config.toml
n_layer = 13
d_model = 128
n_head = 4
n_kv_head = 2
head_dim = 32
d_mlp = 256
vocab_size = 8192
activation = "swiglu"
norm = "rmsnorm"
norm_place = "pre"
norm_eps = 1e-05
positions = "rope"
rope_base = 10000.0
rope_fraction = 1.0
qk_norm = false
attn_scale = 0.177
bias = "none"
tie_embeddings = false
parallel_block = false
init = "uniform"
init_std_qkv = 0.0221
init_std_o = 0.0
init_std_up = 0.0221
init_std_down = 0.0
optimizer = "adamw"
lr = 0.00264
lr_mult_qkv = 0.7
beta1 = 0.9
beta2 = 0.98
lr_head = 0.00724
warmup_steps = 253
schedule = "wsd"
decay_fraction = 0.904
decay_shape = "linear"
final_lr_fraction = 0.0
batch_tokens = 16384
seq_len = 256
doc_mask = false
train_tokens = 137400000
steps = 8387
dataset = "wikipedia_en"
Each number is 500 + 25 x the weight over its row's rms, rounded and kept within 0 to 999. Layers, rows and columns count from 0. Numbers have three digits each. The size before them is the row's rms in percent of the matrix's.

# layer 5 attention key, 64x128, rms 0.104, rows 0-63, columns 0-127
104:474483463498477518480522482479498497490499550518471483544486491472485458520534477547470512506535507560491522536529511533454543473554521493465470474512468485497515528484466503490486520535522482461513506480512519459490494495545505526515460541472482489540486492488476491507483519489534546516526450479522493532530488493486487490490499497457489494500508498505531512474494501465499475490551
081:498496488507538510499548502440538516502474530548476458505508493458462530535494502499491472464513508483515506497502496514484528479468556555482469509499550472490511508488497504544522468494509519470480487522533530463541503506492513496515488505485468543501496548489473511479493489515574532504522499481517512490522502460479470481506496496516531508481502517534543528454515534503514535483517
081:522506516495515480519478483497475529516541454479539522466507486545497492479481529459488526520453484484519492483516501448506480543514471502528495504499510490505491488517541487504493483465454493519492482511483461528485502493518515491486474479523528465434508518500523491468532474475463511496511597522479497509469485503519497503473492478543484481524481469471475493557502533486519490538481
120:504457476510517505482505486478503473488495504518484474531499517502498468507535512523482487490498552524464511525499473542477511484516510497503491479511475512476509492499508476456501500537514466475515502426483531413497507492511518543486485492481457519533472471488491490481504471490515523477468475478504480545512480528465493483516532514463447506471537484514548479478459532475473496541539
102:534481517510474468480498488523478474501560502509511509543501516489515487496510498505486533543481514524453518547496483514490499468549483543505515475521452487490504496507509434451482523492497447490531537498480469472484494509500506515513479492477504472518489465503498471451514479502525464468496480533485493523478491508514571479483513499538447499495497467537509479465477504460489486539521
091:527531518463498469477510475493497522550496479468505503557483489470455537527480468527484499487514457487563529526510510467500527503494478519532452508474441484511522513467490505527457463489491515511510518529527500537500470524499495482524488535517519485490515547511530525499550504466471508536518502499539511516509495472443489482510485515464523503506468505501480525516547486473480488484506
106:547498533508529481487455481517484483529515468486494539510494529546513480484508514473502513551501493489467528495489455514515533468542491504526487458522485496515539465509514459448479500501491462463514496480471492467455509499510518495514477484489510509518483463470484502477543486532498509462486525495462484503491475515543518486515542484507469529468462478510500472441488527484483491561515
104:501518462473535468478496456423537474529475523490486493513484535503482516507496462532490454436502514447512509520504505495503500514471504511559471510498469510477538523477499507526486463518514506500468483492531521480488488520514504500504501521532507517501486544507516527472505512479519520525500477463534535510516489492451448452514500520436515512470494515506487507494558501484484519503514
113:530481498495482498497492485475494475524511497475507496511487494509460499522550492483503502511525491478493526532528467517497515489542479497515462440481462472512526497466511490434459504519470478475525549505487462459465461498526505468475456521526487482496486531487482471456521496510509477497526465509487488519459466498510541480524519470473460487494471472479479477482483486471451452540488
099:482501462463497470482515475457527446510497560474477487507483547474475466534501454507515496488519515509520514552508521507482518510492489508536508510483463486513524491459474527496486469513507515503510500475521516480516462527526516495499506540548490473491498523518565542505499494479473502532511456474552554539503494487483498451510498504470498501516504505514540519521551493464478471496514
119:565502460467507484469491491454547490508451479493487468479483522499477532520521459447513488432521507489522509493521506492510540504475473492531497501506496485479554501468503500471515485492515511464478506504524520467503476516492503496556510520539501527491493506464533532472494473506484529537487513454529532478536511493439468475531520480481517506534511510507504497506533511525473510534497
092:464477525468505492487513496495548486480476555511467495518492503466502449486447461478517466499480524517486481486537517510500467514476494487466510549511494534472480522491493528489523491542511484483469478481510509534490495528485496503523523530525538545503467508493524529506492501506472461480506497509532479541507545489495523460488492516576498497543541506500516505563521488513545476503501
099:485525502527518555539520508490468520527530507521528510472504481505507508491514537541461485536511488488473492510472470490517462481504500478524472461492510499558486488517475473525495524505490505502512499526475481500480540495520518466455493480474485471503517502525445433523477520521536509494505496531456491539439501486547494549484506527487508512449471488459456497479474480491492515488486
099:554522478525467480522489507471459519480521468490507546493509511544507523487522493509452559515516487496522477517457485502519537488515497505510516472512472489506486515530518510483495498466530498524528542544489508479472488530496514474541503459494471485498494474495527509517485487482469547471492552536449551497512490482519501515453487476437513514464493509465493488464486472488461493480482
108:493514528545501534535505497499511527481508472516527488477516485517501488469512570552467474511486474493489473491482495502471483474534527480508492504505515514529511469533501460533500522502503490499487472490457520481500564467519499501469505459466474488527521496538442472509453519510556513501512471509471467515479515517508463524510511545497505542463502483516512496474473530485536553501519
093:528526522537498544517493530508492544500532467506503487479490480536473508503536553525490511524528473478512487495473463486523502497514485466505476453506500466548510482508506493471473529475496489493529511534483497469466493491490531496477476469485465456496523498482457450530475495530520531466506546513449527503490509489539496545506510500469523509456453478460473493475465494484470489488476
139:445472451468498502479526499514553479509506523484454482548496484466493508526494495501497500495529513524557514479500561491479481549493510510529503528504490480471507479482515534535519486472504510526470474514522512538492452501514527491499491531510505508472498529512530533508518523500497505529501491474557502485532470486456485468472473493507530455542496517519504518511538508513504489522575
088:493515480486515450498444473474528500508510482494471482521485511522491508500471501479549484528532519476486510484544511525529495496494447497551479495520513509529505463494453495520478441467477481481488513479488492495503502501518508479493539498483543485506454556515533506487501566472471502529514501488499522488439488535467512475519513503493471500521489499526521468515542525540483496551529
083:512490454477515470492486507524512494523511447459465509538475464509507531511499511492514524467520494499536509451495565466513522501510501496498488517533514494513532478486494473534477492511478491509458504514508497548514474522492503509539493509501483466501481526489499495489516541516497501580475491463522515469515448512455447493512497472444512431520479510508494511489528490512468516520532
085:544497501472503422489463495480492488487496455505491509478491515532513510524470473447542491505506529482454537479553491507531513494507443490493491489530503512495515489467467520479475468496501501460516499477517474489513485510490505501530528535499536487486453526490545508475521495492436478522510544503510547469480509512512518510521507453481460472509505513526509472509542501526485486528472
078:541491494483503464477425493511503521487496410482521504510489523551502520524468521491514500496514523502481520470519488503511521475517456482506496499536500496507502456472500502493500460466514462476499495480504528522517494540481529509503520511496527516492437536478504509501532501474438509499485565499486541464490509541492483535521520497474475485516471512510505451500530502537518494524486
093:526557510515528564506484501469499534506455492528521448458480505468488528514531521492510465494507507492507482529483441483466518456499513513523495473493499488523474485506518479492517475517504518480534506524498521468517516514497481481460494464479499486486508459483489502514498486476519532437499527513511525547514542524496448510535510539499524554475526464452494489504460499528497512489491
077:462525469489544531506534526522498513512525566484470511508515491520519472456514504538493469507503472493505489488500516476514449547477540475475471517484525501486508502507497516518516519514494508559490489523493507514476501488530521478462480520541468500472529508545478486510475559549519485545511468491504475524479496468476510516448498493511531512479488497480479502471540465444534515486500
087:520529472499528505504431507471442555517459479470491475458504513540540550479514506489516482509540507494517483485524490454519480481492498467483477489498533519492491503492493514524480467532501486496507516516493481501532485524472465508466537505513476493473472483486479487508531519460452506536484533500491497481523548526493467515533527477439506521492513490465463483487477461512496527522469
087:475501519479501551507525519491486513495484544533508502487508538502499472510501475495507501526515521497480508490535474487487459550512500486446481476474504486474497507489497587489518516466521528509502467524519481452509453479518529483443511554508503529499488508504509486499499476503473484478570531503506527494490550458538559534490488479527489497469484530494533488496533503510494479486479
083:510470487504458422499499501493488457503532468481501532514492503490481511533468482469538540505502541486495521486508500537532533497485481528536510481512476493534490518482476475497482490499488527483488507487506476525506482517491492500569518512462519479522495506488543499488523484504516504511472477466513490456483424503529504476537488491492469448505482515540544508541482527535445485529490
084:453480515532498534522528489480531468494524543487528503508491470476488491490508518552489462509497468514516474522477498547482510488495521532539488494496484496517507482538525468520539515474501514516509507512474526462471538440542507483493482462466494475508530517539512515510485517492554509487522456500471490530483484498474488456472497550520519535499517476517537522484521491488498506446559
117:519488456489510515487529497542495498521518471510513518577480489493513506489504508519458518459471461528511513530443532470487517490510554502489521535506501486498528501505516490506520530501493456508463527504501520575465517542489485506538450497541510504520497475471480499478502486522525496536485482501524475529526476484434482490456510510519517470522502512496465511489488500449526505482503
097:464478506499469465521506512483468471491498556500520559507536528486507484505483467440551521551495527537469508509519483514490486498508485527496512494488502516463470545504490518466502488487482525506508502509516479478528499487501510520509512512489513529516508508513561514506516479454487472479503499506508519496506522496533560455497483454505479457545540536524555511506463468534470481494479
112:526489470482509447506513473515519475519532485475515535533495478504505500471486526512486519449469455476507496507474537500513525493464524513511525529505493509527526500509477443499468495524477488504446530476473494559497550522492468494544479485515495489529522482505488493477497522529547506540462450488499464494467435535452488472484506509488502476498461493530481511492519506480514525519489
088:508501494489476544507462496468475532492478528494511503497543544531537502477490486440490477518468498484479498479519489451506467516485504457465495531488542517458490532500506537505509467508495482500490504522504499490530505507469474510484523528537513550503499472495498507522511485473452504468504546543503512481520549515531514501478511457498486489517506512458451462497485477540538508525433
084:501489530507497424502472496444504478473509465461471498460517485516508505520472507471530474507521550483488505471561528517527504517517457504496486491511496503503502493493479501503437492533502509492528505467491474483516485483494502527517551508474489476466478542536510510487509506475461494569494490488508498455466489518528472499548480486437482483532499487517519510502522502523475469527482
087:526520496485505511473478520543520517502502490497444502515503492476485552493537485503528542534523481488478472504481465496475482511510480509521524544515463544513487500471464472542536486490549532508488556494475496535499480485464446506517493489528502502522507444499503500553536514519439484521511529502511472476507449540500537525475455504516482514503472493489478514475519522508513516489506
070:531533496464482464475492471515501521524472489538484482500443522529474550515545467511517509495531476490520516498505534456464489497471476486549504542500520428512493522482465545519546511481472521472508467497524450541474470537500477484514523509511518470499508553448525505501484534487471483512510515501484505527511499499480546482496491506494499488480518497505514483525506508502482488548487
090:538554520508468465499539478504496494500516487478563491478523457471533525540508470521513533495504479498515504509470521481463485444501492500490508561505489541508480499502495482505450503487508527517540513537534494534515493470508513480511504470478511503471450474504555477554504486459464478514494512500502517506486521485533492564479486470512517536534522484502479475481498477498466511496489
106:476485489468518519522508541479511473488471507457480472496524526497463442489471508491481460504506519488460503523534516510536507513503473494476485497448490487499507495487477512477476483542513448493502491455473488491465539551507549498483492504500549481500494509512477515455491483530509518493458475548488491511478504501482469427538546494477505472451521510487491517521526526483515478531486
096:544500505485478491487474466483531511484537531507510474553439483518461516464535511513500512466488481498477468534478486457474508444487461511512473523506515508512516530502549528502526478481487519485514539519499501511513470485446456473489466484527451498512499482509480489533503546518488546491525518497502494487538476507486486563441492509510510524541506487500509488469493473504490520500520
079:506529468507496488483519473460504524496493497478506472489482490527470530511520488488516460442460515468536495457479515479512502497465502516499491537505517481485506531491535536471491541503507495512514490540528489487440469502503478575498559504490514480456496560509544519513466526492517499506501486472507486447521551485483455511538510532476525533493538481491505507509489475509482493493491
089:492499472471517490463463504530511499488475450522491498489502506553556521516489505507503469487478508470509521456512499514517503545445492436482536528514498494474549487476533546517491579488554479526504460526494474527485478523519537506508517508493508510444465511496536489464468480495516481503477500497496506474495520464522513500513539504504507465501497519513500486513525521486515487543519
103:528511532491486521488531543521474468493459452515516506440561510492520485506432495482461502534517502517503518518539488484501505481522525466481516486512506540464510529495471473511428510500523531489485482442489504512487538475505547497547480514465506510516518489474494479487484442501487468485505521513500519518480517483523525475517552497499498496475474513491503522501500483453509492485473
096:510472526539505510536477467470519519476540562496510493512462481490469484505515517500504528483445498515487491531468494483451487452528549544518461527482512450525471513534521496462524445472493516468531497521481508495533486480481465489501496475488486473514537488468528529526509528500504521484512505530510466476513481510466505526467462515497449519505527495546508502489491522506510484495525
096:468531480501496507509474484457512515511520519499457499543448519483457537505551513536551469479499486489489492511485491523495492537474495541513499489464497467533499496490509516489558484513502497524544508533508504482476467525494485485471513509510487495523471524507495538487485561476542547520471453486517488483513481489478461486483462452504493492517526514497460497524516518540450526502538
091:504544546457497465461482503536491504512438500482438488499457483479475508482499460503537470482496499465474490467518514524486479488475473539503529507503485518512533481524487531491503509493507477494511505482473479502509486491479506503502524473532512525467465576495508510515459541541522455492506477471498490499494518487457532486524520487533528510519504556514490480530532483521490499519553
114:482508516517489499488506547503523528484514443498499473487549533556520500513465520522431526513532508498476534480505509499525459504497533448469510517495517505453537518487510497507480539501512507515491477474495489503525535549495533535526514502499536494489537487526481464474487448532496486518467508490512494543520528487541498486527560505492522499468468524482501503477481530472522467498488
114:501465522455510491520556466500444500497481503533485502465498486486470481470508475506497483489478499482530448528467484471475474477472509511525467493478501521508445470536472481500502479524499482470558521496493487494483500524451490465517509478514447480512498505488537474515516491523495493457472509507467495508468493493467509550529500517511504518494535512526490498555480432472479492471474
096:493522490503506488508484515501542503521485545425485474503503426506492457471491501489605507492473489510502476480518535510485502500502469532495471485497504475489508503524507507488512470532470491497473515480514523481491486469511508501456508483553510529505484540507476541550495499518516499485515459478501507480508491526467490519528500487518502490588516491496517498540493470539492503506503
100:507535486495487453443475493477519484539496521471456502506454486493478529497512461478562479474525502481488507487530526529516517511495471521502514506522492495496545516481507564499505503498509504521492507493515500476510480463514478524536520517507501535504456508508496542487480558494498511501532490475508494470523452499486477482511496478519500512547521515527518460512525531529482520514597
143:508501547506518515508509499510493509483494472515560509461529527528534455516494504494461496509486512515426526461514484499508508479521526469453495490501510502503503475473498452486486566504534490481490473458489501469510521485497532512501476512487520503483533487478485464475509439531487502490485546510482506544482543475521512468514528511499483498459471477496510503467500524459521488446455
127:511503502467509464490469485505479463544501524476516527499465502478494529484523429470515481518488507501444507485547493501509489480475450491520505479508450508517492480483469528495482482495471486494509515479499476518486484491501434519517535529532475507479448493489528519500515510477481475487530508532480514485472474516472548457501467493534445491537476501517454467534542487529482503505515
084:513491501487517436449487458492507473530473502482501521495462497488519523512490473442523490485500489537482505527498528514483527471471475524494513501528483491496527511498528547503483506509514486492510499484548515504510463460514492518519504505518478538494434517481557548479506549477480495483513531504503489456530474476491513473480483464505493522553512512521525469500527499544485513459559
097:559499482499472466462476495482498472520517488486494504534461512471475535504512440448527498477493515514514492527498481503502515515494472533530503489525501508486517533505560561488494522481516466501502539509526514494500477455488468523562513497524479503538459486476530526499501513497477501474496513510498486457537483483485498487504479495502488526566553527525519474534480496508470513470538
087:533484498488487547545487485440488522516540499530474489517477481510463498473517519485502497509529499474497478502525466487511468510566470482484488452492511507536514534496496480495476474511421535517468532514477467510499521519475487522495499488500499436508536455471457454490527483511490531516483462504486530505462528534505496513526511481504509478496527490475484528503465513490474482495465
110:499499461503495526485500521445526507491506516474480490514500473534465504529506510475577512479494507528555483482502529493517475536510503523472474512498545473466486530487546557492558481505488506539471515533524530463486481486508509483475475519522525513545474502501462532505483534514523511474472489480519500500515481483507453555501504478497499488509538514502523522515447465511498498467523
095:514499489515509484443516505487515498488482490486500503509460500491493510513494476481518506440485475501537501530488504522468530502497491549495505522517498496449541518504558542504515500492552507491534494511543546480487451467503505490515500494515504540540487504495526544500495520503517523443533512473535493487559489467508469526486507469490509527519516517523534470486509517501496527470584
119:490492528519489446507506504548483472515510467477511538489505511520529499461486499518487521507519492471520500511518508499514522479490478500537518483521456534505559512535492493553414501539494507509474479481514492546528496481535493519490537480488451495479520506526561471511545488486512502550534486477493495464509526523534520526494480478478495498507455514505522523490538521498482525537496
113:510511549491514438481489509515479460520478492482523524468490505467502502493504446488514474495485508490399512472531479510508519467481486497490516504491474501510516477508468476508479532503546487457525488440490492475507508457516482524522543503501480531477489509499521514483486486512502475484528519508496473512496510481490526421522491531516475527514483490537496466527556536497488511506531
115:480511531513485488455531530568497494491481451500502511497476521485528499500509490533472502495492458452533501537489475503455519484493475526542539510516444513493557490522521498538457511494543497489534481498499515534499463473506494507515535466530472515503528508517547489477529488499481491486554503486522490487535512515504513509496476474497505520504458490508507506478561546469507506514542
099:492501496487506410467495497496480475515485522488497512485551526504504510510495449459512522479533558537470522488484521498535505496468543487495517536489510516455482512509477528487497514526540490493503485467525500449520512500512502476514529517467493506496461526520539493552487498515516505481472506464489489505510521473500501475524522564475520498465509548529524473540485456515475524511484
095:489494476503518463476483501467514498511485523458509495486501515551496535525493468462531497477494534550489507455530540521531514519459508518483478494510521493451494506478535548507546514500522493511470483508549538440483476477510490484493500529503519552493461539501492559504503520502533497471471525484495497479535482454506478520503504504496472500485498508508552489499469488532499516448533
118:528489467510508534507552479473471512479505489519499503519476497460496484509525506510452463455501477485523493578422476494469495470525509493485496537503533491483497524507503510465474472497522479486557510507493524513487502548495520514501463494515487479531484466486516511509468508493461553484521503521520516537506493494479467487483523468491532495518547526470451447481497487491496495529515
110:510490490506512515502479485496481479509512502487530528479492528488524525518517449430457461506489512518447503498521489501499491475476447487476503479531460502508492521475505531494459482484496471505529500502517497518509472511506480539495485530515477506496466490478545510493533490463449493509530561540494517486498496488493542464477473446500450493533501517468438472487537474528468487469494
095:512492525495500455496489497491492460538483521449515529451485480503479505513461464455597506497502548512480488457542521507547503496503484480477495507514506489503507536500482499530469475539502512472478474470488474481535508449532499495513534531480450525518477496507509512504483499528542488487517487500494476484483517488531499508528497494502450496510492493542521478534512497535478529527539
112:499478508490482495494510513485499472539509484484504523508484500545465488488512487498552510475479506474540494468517522514535484509542468495510483473513531513491532549500513513519450473545463520525440490490515500489535505484529471534458509525518451500530467461509503459519522510515534522513511425465510523471485527520490491573537503477495481480491470515511510506517495511500489525524527
093:493535505484508422481505504531493466529485493483500504490512513467501503458493466494530484484502515469469519489504515520520555494500523521531500517484498528493521487535464476499498527552539502463476483438515512469497521466537471507499562510501505526487494528532501521520497496503545497488519477479481477499503525505504499455534492572479517518476472510526551472537524534507487531504512